{"head_dim": 64, "d_mlp": 704, "vocab_size": 2048, "norm": "layernorm", "attn_scale": 0.125, "bias": "none", "weight_decay": 0.12, "lr_head": 0.0104, "schedule": "wsd"}
Each number is 128 + 32 x the weight over its row's rms, rounded and kept within 0 to 255. Layers, rows and columns count from 0. The size above them is the row's rms in percent of the matrix's.

# layer 9 MLP gate, 704x256, rms 0.0675, rows 673-703, columns 192-255
size [100  94 102 103  98 102 106 105  95 101 100  89 105  93  99  95 105 106  96 100  99 107  98 105 100  94  99 108 103 100 107]
[[131 136 136 119 155 165  74 133 130 174 167 167 140  91 108 143  77 149 156 117 128 132 134 128 152 123 118 152 101 106 149 116 118 106 129 103 146 136  66 126 114 133 170 127 148 124 205 164 109 139 133 137 117 133  66 113 109  73  97 159 137 160 109 114]
 [156 127  88 117 106 186 157 207 113 150 165 152 127 153 118 137 124 126 117 149 102 135 125 113 114 102  71 143 106  86  59  95 136 141 171 112 166  84 100 129 107 144 115 147 178 152 125  78 126 101  92 181 169 123 132 138 181 117 183 161 131 100  99 135]
 [156 115 125  79 111 144 100 134 134 154 117 144 161  96 113 128  80 114 107 114 131 138 153 176 162 152  81 131 106 116 109  88 182 103  98 137 108 165 135  71 141  72 122 102 142 139 175  90 140 150  65 115 137 143  89 103 131 104 152 109 126  94 119 168]
 [133  64 132 112 138  79 162  99  91  75  93 148 145 130 146 197  81  65 180 100 164 145 174  80  91 106  72 111 133 132 114  85 133  97 126 123 127 167 136 103 112  87 125 160 196 116 135 161 124  51 126  74  61  74 138  77 116  91  73 200 147 124 126 171]
 [205 135 142 144  91 163 142 186 104 156 136 109 149 113 121  90 128 164 148 131 168 160 105 122 132 108  74 125 141 128  89 111 173 178 103 198 164 120 105 142 107 120 160 121 160 115 168 151 167  83  90 114 159  89 108  82  68 116 143  80 143 163 131 183]
 [150 133 123 194 103 135 152  81 181 152 150  98 159 101 119  83 133 128 110 152 209 136 190 153  58 100 120 144 121 106  98  70 164  78 135 162 114 117 176  84  98 126 105 145 108 115  78 158 109 109 119 108 163 111 119 131 118 102 114  98 108 117 160 180]
 [139  73 171 105 186 141 120 157 152 126 108 119 154 120 171 102 111 143 107 133 131 109 128 122  90  99 129 154 152 187 174 106 112 137 119 228 179 121 161 125 162 146 152 104 154 158  63 116 118 162 165 105 123 165 115 130  93 102 137 139 105 135 106 150]
 [147 113 172 127 141 142 172 160 118 155 182  74 114 147 125 118 116 127  85 149  90 133 140  51  89  73 165 103 151 158 142 149 144 108 125 140  87  79  81 151  97 154 120 156 130 147 164  97 115  74 148 130 135 106 139 128 115 119  62 170  57 102 175  83]
 [106 111  97 120 147  63 116 127 111 144 134 110 108 147 144 145 100 129 162  89 161 158 113 113 102 105 147  99 146 143 171  68  90 207 120  80 145 132 103 137 121 114 162 130 154 138 100  93 127 127 126  89 167 110 131 151  97 193 116 165 126 186 137 171]
 [100 195 107 156 116  73 145  89 163  90  71 117 129 124 112 106 117  81 154 134 146  93 165 169 109 136 126 167  92 144 151 123 158 143 125 143 119 118 136  83  94 144 121 187 136 137 111 163 141 131 108 111 165 159 118 166  72  93 158  59  94 166 202 145]
 [150  95 125 142  53 156 159 198 148 159 101 106  97 121  95 171 157 106 164 140  88 111 135  85 162 150 111  97 136 111 152  99 103 156 167  96 120  79 116 110 116 140  95 133  97 145 131 140 110 124 140 132 148 117 107 136 106 180 100 167 149 156 180 168]
 [ 84 135 199 112  93 102 139 112 177 120 112 172 118  89 113 129  98 107 132 160 133 119 131 149 146 165 113 112 118 121  56 126 140 140 172  96 102 175 114 198 164 115 167 107  57 164 113  55 100 150 137 101 136 142  97  79 110 107  78 100 133 165  78 159]
 [115 154 116 157  60 163 120 126 141 141 118 142 100 123 137  69 202 120 130 168 124 165 162  67 135 152 172  51 100  88  82 122  98 103 132 102  93 134 134 137  84 179 156 103 150 119  88 102 138 100  81  98 151 174  96 175 124 159 101 157 150 131 133 135]
 [129 103 116 140 134 126 123  83 162  81 112  80  97 153 116  49 175 114 171 155 132 145 121 143 149 128 151 179 148 155 120 108 133 141 163  98 136  92  82  91 134 112 206 161  55 169 134 124 168 123 121 138 126  74 106 167 146  94 184  76  95  99 131 123]
 [179 144  91 121 139 100 150  94 181 123 166  86 122 169  90 123 200  80 120 156  94 159 136  79 158 145 147  86 115 121 167 128 113 114 106 162 156  95 113 126 144 146  87 142 184 145  92 103 156 119 121 126 126 181 126 133 150 115 170  90 189 109  17 159]
 [166 142  93  90 108 158  18  74 116 142 184 163 118 160 158 116  93 172 109 121 127 227 148 100 149 143 170 161 129 102 138 148 186 120 150 157 180  95 134 148  97 151 171 165 120 187  97 154 136  98 107 128 119 157  47 167 132 145 158 113 148 152 146 135]
 [170  97  96 142 217 129 134 130  69  68 143  52 119 126  91 114 163 143 121  84 115 157  58  94  89 107 108  68 111 105 132 142 160 118 107 113 116 111  73 114 134 113 140 129 188  97 135 131 132 140  72  80 127 169 114  83 122 122 113 117 114 104 107  67]
 [102 108 131 130 143 182 107  40 114 107 104 141 164 204 141 151 147  79 137 122 146 169 134 136 102  85 167 145 115 120  70  93 177 135 156  80 126 171 155  96  69  95 162  97 106 124 143  75 123 151 144 148 107 180 102 154 126 111 145 152 110  99 125 117]
 [ 69  99 123 141 169 147 133  85 164 103 154 135 163 132 112  85 202 153 168 129 118 120 123 160 106 194 173 145 141 167 133  94  94 147 179 166 134 104 142 110 124 120 150 147 116 134 103 133  91 151 119 140 114 163 116  66  95 112  86 145 131 161 146 145]
 [134 131  93 126 118 161 122  90 133 146 147 158 123 132 174 152 169  83 142 143 125 108 204 127 116  93 100 110 144 155 164  91 128 146 100 106 207 140 176 113 130 125 205 171  88 177  84 121 104 127 140 161 110 132 106 185 155 109 163 120 132 207 167  86]
 [145 149  95  92 100 109 173 103  75 176 158 197  96 110 134  95 133 132 131 106 145 123 139 105 135  72  88 128 141 131 141 152 188 104 142 112  92 107 100 170 142 143 111  75 129 200 115 170  93 137 129 129 126 125 116 108 122  77 143 179 143 150 150 109]
 [136 133 122  84 168 154 164 125 132 102 121 140 144 140 155 103 100 147  61 157  66 172 140  91  99 161 115 141 126  90  63 107 144  93 121  66 137 145 124  98 118 144 131 141 114  58 128 138 109 165 174 128 123 141  77 112  84 138 138 154  97 176 118  83]
 [110  89 140 130 110  95 137 130 146 107 150 181 163 172 133 127 147 102 143 130 107 128  89 148 106  87  84 126 175  88 133 182 101 112  72 166 116 186 186  60 136 116 164 101 116 162 165  99 144  87 143  99 129 161 115  74 167  93  81 129 108  84 124 128]
 [104 125  88 101  82 122 126 126 177 148 117 129 169 113 155  93 156 174 147 163 135 113 147  70 140 161 157 113 151  90 123 101 202 103 126  87 101 129 150 112  85  96 133  82 128  90 103 109 107  85 102 122 160 138 114 131 125 146  50 136 120 116  69 154]
 [113 130  68 142 185 107 120 115 161 112  93 144 151 143 143 143 119 107 117 115  66 107 133 118 126  65 132 172 115 143 136  63 161 216 144 118 141 145 127 114 134 108 146  65 130 122  87 106 140 202  99 156 152  89 105 118  78 110 127 127 126 184  74 142]
 [117 106 104 118 172 106 107 165 106 113 169 115  82 126 127 108 153 145 113  49  50 128 100 139 130  89 146 104 151 171 179 133 134  99 142 131 155 140  94 127 176 120  72 155 149 108 195 126 104 191 169 125 116  61 116 131 163 162 136 159 163 154 147  87]
 [141 111  87 158 118 147  52  43 139 140 151 102 135  70 114 116 141 149 117 160 164 180 118  89  79 155 151 172 121 151 115 146 149 100 120 124 112  62  83  94 127  50 153 148 141 132 103 159  93 123 144  92 103 147 166 123 117  71  88 159 217 171 102 158]
 [136 105  93  88 151 104 219 147 102 147  87 147 154  62 166 130 177  96  91 137 137 117 168 123  82 154 153  92 140 124  47 159 136 114 171 140 102 133 156  94 110 110 167 138 143 128 173 123 162 103 138  94 127 130 120 132 128 172  87 156 173 136 205 137]
 [139 150 152  84 109  66 136 133 187  83 123  95 129 105 107  99 140 130 129  73 136 158 126  90 101  73 142 136  96  65  85 188 142 104 117 115 143  90 178 139  97 100 134  89 107  77 103 154 117 124 114 122 155 106 157 108 137 126  98 128 157  98 141 142]
 [101 170 122  95 150 106 115 127 118 160 116 142  85 140 172 114 187 142 158 151 105 106 136 108 139 156 109 156 119  90 157 142 168  68 157 142 136 173 123  81 120 138  89 123 128 124 123 190  92 103 107  75 131  74 128  97 172 134 107 113  79 127 140 108]
 [ 85 136  94 140 109 136 119 163 178 126 139  94 157 120  81 117  59  95  94 121 118 157  81 131 115  98 132 116 147 125  95 160 166 138 234  97 115 182 113 128 104 141 115 107 153 119 119 121 105 139 129 134  91 155  98 105 119 178 159 173 138 104 145 177]]
# layer 9 MLP up, 704x256, rms 0.0657, rows 673-703, columns 192-255
size [ 94  96 106 104  98 102 105  98  92 102  99  96 104  94  97  97 102 106  98 102 101 102 100  99 100  97  97 103 105 102 103]
[[ 70  90 110 155 144  76 107  94 200 143  85  99 182 160 141 102 126 127 122 120  89  96 154 116 132 101 117 111 140 159 154 128 138  95 124 108  89 116 109 124 161  71  63 172 110 112  83 190  58 187 109  38 154 174 136 145 161 151 105 203 143 132  72 114]
 [111 197 114 157  72 112  91 133 133 149 120 121 152 114 161  93 118  70 181 122  82 177 115  91 143 114  88 161 147 138 174 113 179  67  66  40 147 151  62 124 131 152 141 187  81  86 140 113 149 120 138 121 141 107  86 159 142  84 136 161 178 164 127  93]
 [141  86  89 167 122 154  46 111 133 114 120 183 128  53 164 139  99 183 123 156  67 137 106 127 144 126 105 188  72  99  77 177 180 135 118 124  59 147 118 145 163 122 191 127 121 124  88 129 160  89 151  85 103 140 107 147 152 128  88 126 144 107 151 118]
 [130  80 201 137 120 133 177 132  83 125 108 139 137 120 164 113  79 135  89 131 110 144 118 124 107 176 153 118 190 108 107 141  80 117 102  88 122 135  96  69 120 161 107 190 169 161 176 126 140 174 155 101  96 115 138  97  36 158  91 126  94 183 162 125]
 [ 91 125  68 104 119 128 128 135 117 170 138 118  81 153 117 116  48 175 157 120 210 102 101 115 121 144 130 138 132 126 162 120 147 123 115 122 149 147 112 105 143 133 107  69 150 121 174 123 119 134 156  86  95 133  87 174 115 166 177 166  93  94  96 143]
 [124  71  89 176  87 153 102 153 114 127  89 102 108 124  82  20 108 102 187 126 109 162 138 115 116 106 137  68 121 176 144  81 117  96 152 100 125  81 141 151 155 105 138 131 112  75 161 138 144 197 145 125 130  61 125 138 158  92 138 123 152 125 158 124]
 [105 108 174 160 144  73 126  86 126 139 194 161 106  83  91 111 155 128 113 131  50 105 166 114 120  97 149 142  84 152 131 114 165 131 115 133 101 113  60  63 129 154  99 164 173 135 156 190 129 194  89 158  56  86 156  69 126 137 109 134 146  73 155 126]
 [141 171 154  57 196  74  67 141 173 124 164  73 123 149 154 158 101 166 157 118  71 121 140 214 143  81 151 151 116 180 122 125 146 102 131 133 144 123  88 142 134 170  90 153 210 157 121 110 156 147 173 149  82  63 126 145 106 150  80 138  88 110 110 145]
 [133 104 150  98 109 143 125 141 153  44 156 141 133 122 154 132 115  97 125 164 105 148 113 105  76 156 125  85 128 127 103 130 142 149 162 112 160 188 131  89 103 124 159  97 140  54 161 196 163 106 138 125  96 164  76  83 128  62 143 157 209 120 132  77]
 [109 118 149 123 138 150 141  81 146  76 199 128 165 136 128 105 176 141 137 121 108 111 102  94 177 154 106 136 147 145 136  84  90  99 122 127 146  80  93 198 138 123 129 122 118 149 145  86 181 154 182 199 125  89 178 135 106 123 110 115 123 137 134 100]
 [122 106  93 109 155 114 136  76 106  77 165 191  77 223 151  99 125 127 122  89  93  84 147 146 151 106 162 105 114 136  86 140 137 161  96 158  60 179 169 108 135 179  87  78 114 126 193 122 145 156 162 144  91 157 194 108  95 104 156 147 137  68 125 172]
 [109 119 164 130 118  47 107 138 173 132 121 168 156 102 113  79  92 164 103 183 111 171 104 112 116 130 166 168 144 103 163 151 173 164 167 169 116  49 130 136  96 132 150 178 128 145 145  75 171 133  96 158 152  81 147 153 139 126 158 131  79 135 119 113]
 [142 166 100 252 112 153 149 112 105 127 122 135 155  81 104 137 125  72 116  93 136 109 159 124  81 152 114 140 143 167  79 143  87 146 158 143 126  78 164 134 137 143 141 111 123 138  89 104 143 135 123 105 155  70 100 109 130 121 127 117  89 114 129 112]
 [120 162 119 142 183 163 159 129  82 153 150 138 146 192 154  95 154 149  81 138  87 135 221 142  86 121 112 134 107  73 114 130 194 131 148 146 116  89 167 116 109  52 106 160  37   9 146  87 151  83 100 111  95  83 137 140 124 115 162 151 194 118 155 146]
 [119 176 136  85  96 143  91 123 114 123  61  51 139 180  19  73  58  57 125 174 137 200  77 176 161 116 112 101  92 145  81 143 135 161 127 115  67 168 145 131 185  84 137  79 142 140 193  85 153 183 120 130  89 153 162 147 113 167 169 115  86 130 130 132]
 [117  75 196 157 134 102 146 181 150 135  79 136 146 113 108 188  39  85 117 167  87 132 122 128 108 159  91 135  97 148 105  94 156 136 155 108 122 113 157 188 138 130 115 148 100 160  60 159  96  96 139  75 107 158 109 169  82 144 137 151 177 195 135 150]
 [ 44  87 131 161 165 101 139 108 161 148 143 150 173  66 204 110  73 124 123  91 205 104  73 130 156 111  96  34  79 132  90 162  94  67 152  87 123 104 112 157 102 121 122 105 158 122 127 108 123 124 135 162 141 158 101 138 135 120 147 162 125  95 150 134]
 [144 149 133 199 151 145 132  89 128  86  94 105 104  73 146  91 164  88 136 142 140 160 126 110  81  87 147 186 113 140 116 113 158 130 141 150 107  64 136 140 140 175 142  98 214  59 178 145 144 121 156 151 151  91 111 129 214 163 210  98 197  92 160 115]
 [122 131 140 163 153 147 130 103 102 126 122 140 157 142 139  48 111  82 135  99 118 190 100 129  69 145 123 120  99  93 136 110  98 165  91 104 157 135 118 111 145  77 109 139 130 173 127 117 193  80  95 115 116 119 165 152  72  90 178  91 113  46  90 116]
 [135 137  89 156 122  82 147 145 105 100 173 135 102 133 106 110  94 148 163 151 113 128 144 165 142 134  96 108 129 140 105 179 119 143 119 164 109 146  96 128 181  88  93 102 187 115 104 107 123 184 106 157 125 108 121 170 113 158  95 101 147 131 142 145]
 [189  67 125 105 134 158 116 167  98 132 116 155 113 115 118 133 104 137  95 180  67 140 127 145 159  91 116 183 126 126 110 172 202 185 140 101 164 133  68 169 107 120 149 172  96 158 135 134 125 165  99 152 143 156 163 168 121 119 153 143 135  94 131  46]
 [ 75 166  88 116 121 160  87 126  79  97 141  89  77 171 119 151 166  97 137 175 112 118  81 152 163 157 215 193  50 135  99 121 131 155 151 118 105 142 184  85 130 119 180 103  82 177 137 162 121  63 123 133 109 119  62 160 161 100 179 172 151 134 161 183]
 [135 126 106  64 156 115 123 113  83 187 168 150 166 110 170 108 147 127 144 135 135 138 161  73 120  82 197 192 166  90 119 122 148 180 120 181  92 135 146 140 118 105 189 164 136 145 125 130 136 151 175 118 104 193 161 147 156 122  92 158 165  96 101 170]
 [140 114 175 120 156 112 122 127 195 152 150 169  92 113 114  56 120 139 112  98 155  96 131 132 145 143  92  51 128 168 161 135  92 204 143 113 148 133 116 129 147 131 124 149 105 115 148 155 100 172  95 142 188  87 169 154 146  93 153 162 117  88 121 101]
 [136 135 165 182 122 127 120 128 111  64 115 105  97 189 172 143 150 155 156 133 121 139 146 181  78  98 149 169 130 100 132 152 152  97 104 124 126 138 100 104 152  81 124  91  73 108 128  98 153 158 126 109 247 139 112 124 196 182 127 169 118  95 119 165]
 [126 154 176  96 121 121  96 113 135 122 152 118 142  92 136 167 198 161  82  79 106 110 177  93 115 123 198 145 131 114  98 122 152 176 143  86 158  97 144 118 128 160 169 135 182 131 127 124 112  87 181 159  90 157 142 145  54 135 146 113  90 105 115 129]
 [ 98 137 146 126 118 124 108  60  80  79 146 129 174 113 174  77 142 117 117 141 109 158  91 140 155 178 161 131 113 139  57 131 116 103  72 118 161  99 153 184 136  31 102 131  99  71 154 119 115 142 125 126 139  91 116 122 130 152 110 127 177 190 198 127]
 [154  48  93 123 106  64 150  89 102  53 161 152  86  80  99 122 117 147 146 120  91 115 159 100 160 132 125 115 101  96 122 191 154 113 136 131  94 161  89 112 132 134  97 139 135 145 142  81  89 130 186 188 132 140 141 132 154 123 180  63 103 103 134 104]
 [ 98 139 122  79 128 144 109 146 111 179 104  78  95 112 215 164 123 140  66 150  86  47 125 199 145  61  96 139 123  98  86 164 119 174  99 177  64 122  83 107 101 174 169 106 116 130 119 119 144 124 137 165  58  89 139 127 150 117 119 175 122 164 134 142]
 [196  89 122  64 116  94  61 194 122 104 122 133 100  98 117 123 159 146 101 113 112 178 154  96 113 129  25 171 165 126 142 105 122 119 202  67  84 109 126 120 159 114  93 182 144 126 111 127 141 138 126  75  89 137  89 119 145 105 124 127 156 128 168 141]
 [ 90 108 183 133 142  86 140 253 106 108 173 140 156 150  78 162 122  54 162 159 139 106 137 114 118 112 135 109 127  78  72 138 153 145 102  85 190 158 181 103 167  71  83 114  83 103 139 129 155 131 137 113 175 128 128 144 173  79 149 147 122 108 121  69]]
# layer 9 MLP down (transposed), 704x256, rms 0.0625, rows 673-703, columns 192-255
size [ 95  98 103 104  98 103 107  99  95 101  98  95 104  93  98  94 103 105  99 103 100 100  98  99 100  95  96 104 105  95 103]
[[139 141  69 127 137  94 135 177 160 136 131 153 132 140 128  90 156 130  60 156 106 134 152 126 191 139 147 153 138 181 105 122 125 163 187 107 112 123 154 170 155 119 182 155 152 118 153 148 160 117 104 202 122  97  82  93  63  89 139 131 137 122 129 168]
 [141 121 139 131 141 127 131 179 128 126 105 164  90 115 129  68 120  92 117  87 161  93 135 162 116 130 103 194  81 199 155 108 144 121 126 130  96 158 180  71 110 103 125 131  99 123 160 107 106 153 138 169 111  77 149 108  88 146  79 130  70 170 130 143]
 [156  77 126 174 103 100 165 112 135 124 163 160 163  51 109  83 190 155 154 131 143  91 148  41 172 127 132 136 115  90 171 114  61 171 103 101 109 124 186  64  85 116 158 116 125 158  77 132 105 110 148  79 138 189  92 139 142 103  88 151  77 122 175 207]
 [142 172 140 149  96 115 100 143 107 107 111 107 125 105 126 101 145  87  78 115 180 145  66  94 130 153 140  83 159 132 120 117 178 170 132 147 158 181  92 255 168 159 136 165  77 164 110 152 128 132 198 147 166 129 130  78 121 170 156 126 134 152 151  99]
 [165 121 121 114  66 221 139 160 162 115  79 195 111 128 140 132 107 155 120 173 111 126 163 160  83 103 136  84 107 155 140 102 129 118 130 159  30 190 119 129 108 181 138 150 135 131 164 119 154  97  74 111 111 153 137 108 132 103 192 148 148 118 168 123]
 [123  91 120 115 129 158  88 114 116 100  89 111 210 128 162 129 164 121  99  97 140 173 173 114 126 139 127 118 118 156 150  78  71 112 125  89 126 165 147 128 104  97 182 140 115 118 113 166 136 118 129  99 103 149 159 133 128 146 110 160  82 121 123 156]
 [ 85  99 130 150 126 120 161 157 132 111 156 164 139 159 162 112 178  78 151  99 178 146 173 133 137 102 133 139  92  92  96 162 101 131 136 136 158  81 125 139  91 134 113 192 184 137 115  74 131 111 133 146 109 176 132  91 188 139  19 141 153 107  90 125]
 [165 113  76 106 160 169 141 119 176 161 128 170 107  64 101  69 115 137 168 137 110 139 159 130 127 166 107 128 133 138 122 116 104  79 136  92 171 147 117 160 185 123 195 123  93 168 109 146 118 123  86 123  93 142 100 144 108  89 131 131 107 136  64 146]
 [ 81 127 172 144  84 185 107 195 120 131 131 109 107 110 107  80 111  98 144 143 127 211 153 136 120  98 158 141 138 172 186 122 103  76 182  82  95 203 112 139  85 117 120 165 188  58  96 169 122 113 125 145 148  95 162 116 109 144  96 104 126 127  79  92]
 [105 169 114  87 115 168 112 107 202 134 166 117 136 178 189  77  96 113 136  93 106  94 128  92 159 136 129  99 118  85 100 156 115 177 126 142 144 154 164 126 135 106  65 151 123 101 109  99 184 167  84 133  62 123 129 194 152 129 198 158 135 167 168 148]
 [162 146  78 141 178 172 133  93 139 138 113 134 166 175 112 121 117  94 113  82 183 132  86 123 166 110  76 181 147 123  62 166 170 114  90 126 133 149 132 125 114 120 171 149 124 155 180 137 124 132 136 152 126  96 103 139 123 128 170 137  77 198  91 113]
 [132 234 101 157 102 101 159  90 109 200 110 159  70 155 162 159 155 118 119 106 157 140  77 136 141  83  91 103 145 165 116 158 177 133 122 103 105 110 131 142  87 124 143 114 171  68 145 135 194 109 149 129  87 109 179 166 106 117 131 155 158  74  95 136]
 [137 154  76 161 111  98 121 144 148  90 119 147 148  73 126 123  88 111 103 155 120 138 112 122  93 119 106  44 128  85 144 140 114 126 100 126 158  82 136 166 129 170 149 105 171 156 103  68 141  87 200 185 139  90 144 155  94 152 133 163 157 116 115  88]
 [196 170 147 136 120 141 119 105  96 112 115 119 137 109 127  95 127 185 155  77 167 114 116 148 126  86 118 188 154 147  90 127  99  80 110  80 162 173 103 154  61 145 135 121 110 105 115  82 131 137 130 153 115 134 113 120 139 130 176 109 120  70 166 100]
 [110 125 132 168 182 115 138 133 107 128 104 117 126 174 156 116 118  85 174 100  95 102 134 136 110 141 152  84 161 106 231 151 142  99 127 102 155  90 158 146  86 162  98 120 107 135 146 107 179  63  94  97 121  97 169 115 113 142  88 118 107 120 176 135]
 [145 170 128  88  80  88  95 130 157 141 170 157 142 149 160 167 100 173 146 105  96 141 153 112 119 101 168 104 129 105 187 128 131 136 104  99 207 137 112 121 134 160 183 139 119 134 106 108 138 110 112 137 113 155 118 115 156 135 158  92 150  38 131 149]
 [103 137 141 139 120 112 121 214 153 138 172 151 131 141  51 106 159 136 121 154 148 146  93 102 126 140 141  95 117 113 118 173 127 155  72 119 129  64 168  92 140 124 156 158 134 146 100 141 158 131 145  65 189 131 130 125 170 123 152 169 155 131 103 117]
 [ 97 173 118  81 169 134 154 135 128 170 110 150 107 148  84 123 127 161 117  64 158  93 100 101 148 146 132  52 116 166 176 117 107 156 159  85 172 158 135 211 150 128 145 117 101  92  96 215 141  84  82 124 116 165 133  49 113 150 188 148 130 113  73  97]
 [146 148  70 147 103 166 160 114 131  82 125 105 169 152  97 113 148 142 135 148 104  88 188 120 111 122 105 117 202 124  72 157  79 155 107 102 103 102 135  77  81 127 138 156 164 127 111 160 116 146  87  88 161  96 143 130 118 137 134 145  70 119 145 153]
 [ 88 143  78 141  68 126  41 108 127 130 140 160 142  93 128 153 148 172 100 133 128  98 152 148 159 114  81 140 193  97 168 145 108  94  37 132  94  86  92 107  52 119 145 128  86 151 126 158 151 136 137  63 157 103 114 157  62 152  80 161 102  89 185 194]
 [134 103 229 180 190 112 150 145 182 125 159 145 145 157 141 125 139  94 137 121 140 109 141 133 172 134 126 191  87  48 125 111 112  94  83 137 126  63 138 142 164 140 160 166 159 125 109 110 113 137 113 105 157 121  11 108 158 147 122  80 117  88  67 133]
 [165  80 140 118 182 165 130 123 162 136 147 170 192 120  76 126 158 136  88 125 129 121 114 156  99 129 141  75  59 140 121 106  98 168 160 183 102 162  72 145 147 141 178  88 135  87 123  76 122  81 116 170  73 112  76 103  90 173  86 111 134 153 157 150]
 [182 145 151 115 127 180  82 161 139  91 150 157 157 105  97 108 152 177 106 103  94 136  80 193 144 120 155 130 142 136 158 135 176 190 115  78 127 129 108 182 124 108  77 163  82 168 102 128 171 159 177 127 155  99 107 155 128 164  98 136 118 119 143 136]
 [145 211 111 161  93 105 182  95 137 108  54 128  63  85 151 126 156  94 118 127 127 124 128 160 114 156 129 111 106 143 137 104 134  98 132 123 169  99 165 105 174 127 110 164 103  87 177 134 102  98  95 188 133  53 128 133 153 143 131 136 149 110 151 140]
 [101  97 112 152 215 126 138 113 201  95 111 157 129  97 142 106 164 181 171 167  93  83 143  79 111 139 114 137 110 138 167 145 169 128 111 121 129 203  80 142 113 139 116 110 117 199 101 150 157 134 149 123 102 107 116 123  94  86 154 149 144 121  64 173]
 [149 166 114 118 200 217 177 181 143 159  73 170 154  72 118  96 133 116 105 180 170 150 150  90 121 134 145 154 126 136 152 120 123 161 112 138 132 167 158 107  89 163 122 135  91 170  68 151 142  67 108  66 148 140  99 109  84  47 105  89 100 164 177 154]
 [108 115 164 135 193 192 164 131  78 147  91 121 134 151 126 114 141 108 134  82 109 107 115 131  96  85  82 137 122 131 179 113 101 120 134  86 123 161 148  82 108 182 121  77 108 140  97  44 104 168  96 118 144  86 104 161 166 189  44  75  89 106 107 124]
 [118 137  76 121 101  66 217 161 172 142 112 195 173 140 135  66  99  90 121 109  95  97 141 149 129  86 138 125 120 134 120 204 131 140 117 149  93  98 131 172  73 173 196 110 163  68 141 127 160 108 135 118 101 126 115 139 132 145 108  98 142  95 165 153]
 [135 155 113 137 142  99  88  91  84  99 102 147 121 158 148 125 135 179 124 102 133 175 123 116 132 173 112 102 114 160  98 126 169 132 136 136 143  67 154 139 105 123  90 142 188  73 156 166  74  82 102 102 140 126  73 108 152 183 117 145 134 136 128 146]
 [ 97 122 162 181 105 161 135  82 121  88 122  81 165 202  59 136 111  76 183 139 127 149 117 142 134 113 215 170 110 153 148 136  96 130  92 208 135 115 174 163 132 124 113 111 128 144 120 122 172 126 138 143 159 121 169 169 105 131 125 127  87  95  95 135]
 [130  91 167 174 123  97 101  94 119 103 152 231 133 127  98 150 136 140 116  83  65 166  99 124 134 149 112  72 132 157 102 137 114 171  80 111  89 129  87 179 157 136 132 115 157 113 170 110 128 143 160 168 110  91  94 136 158 106  54 165 122 136 162 130]]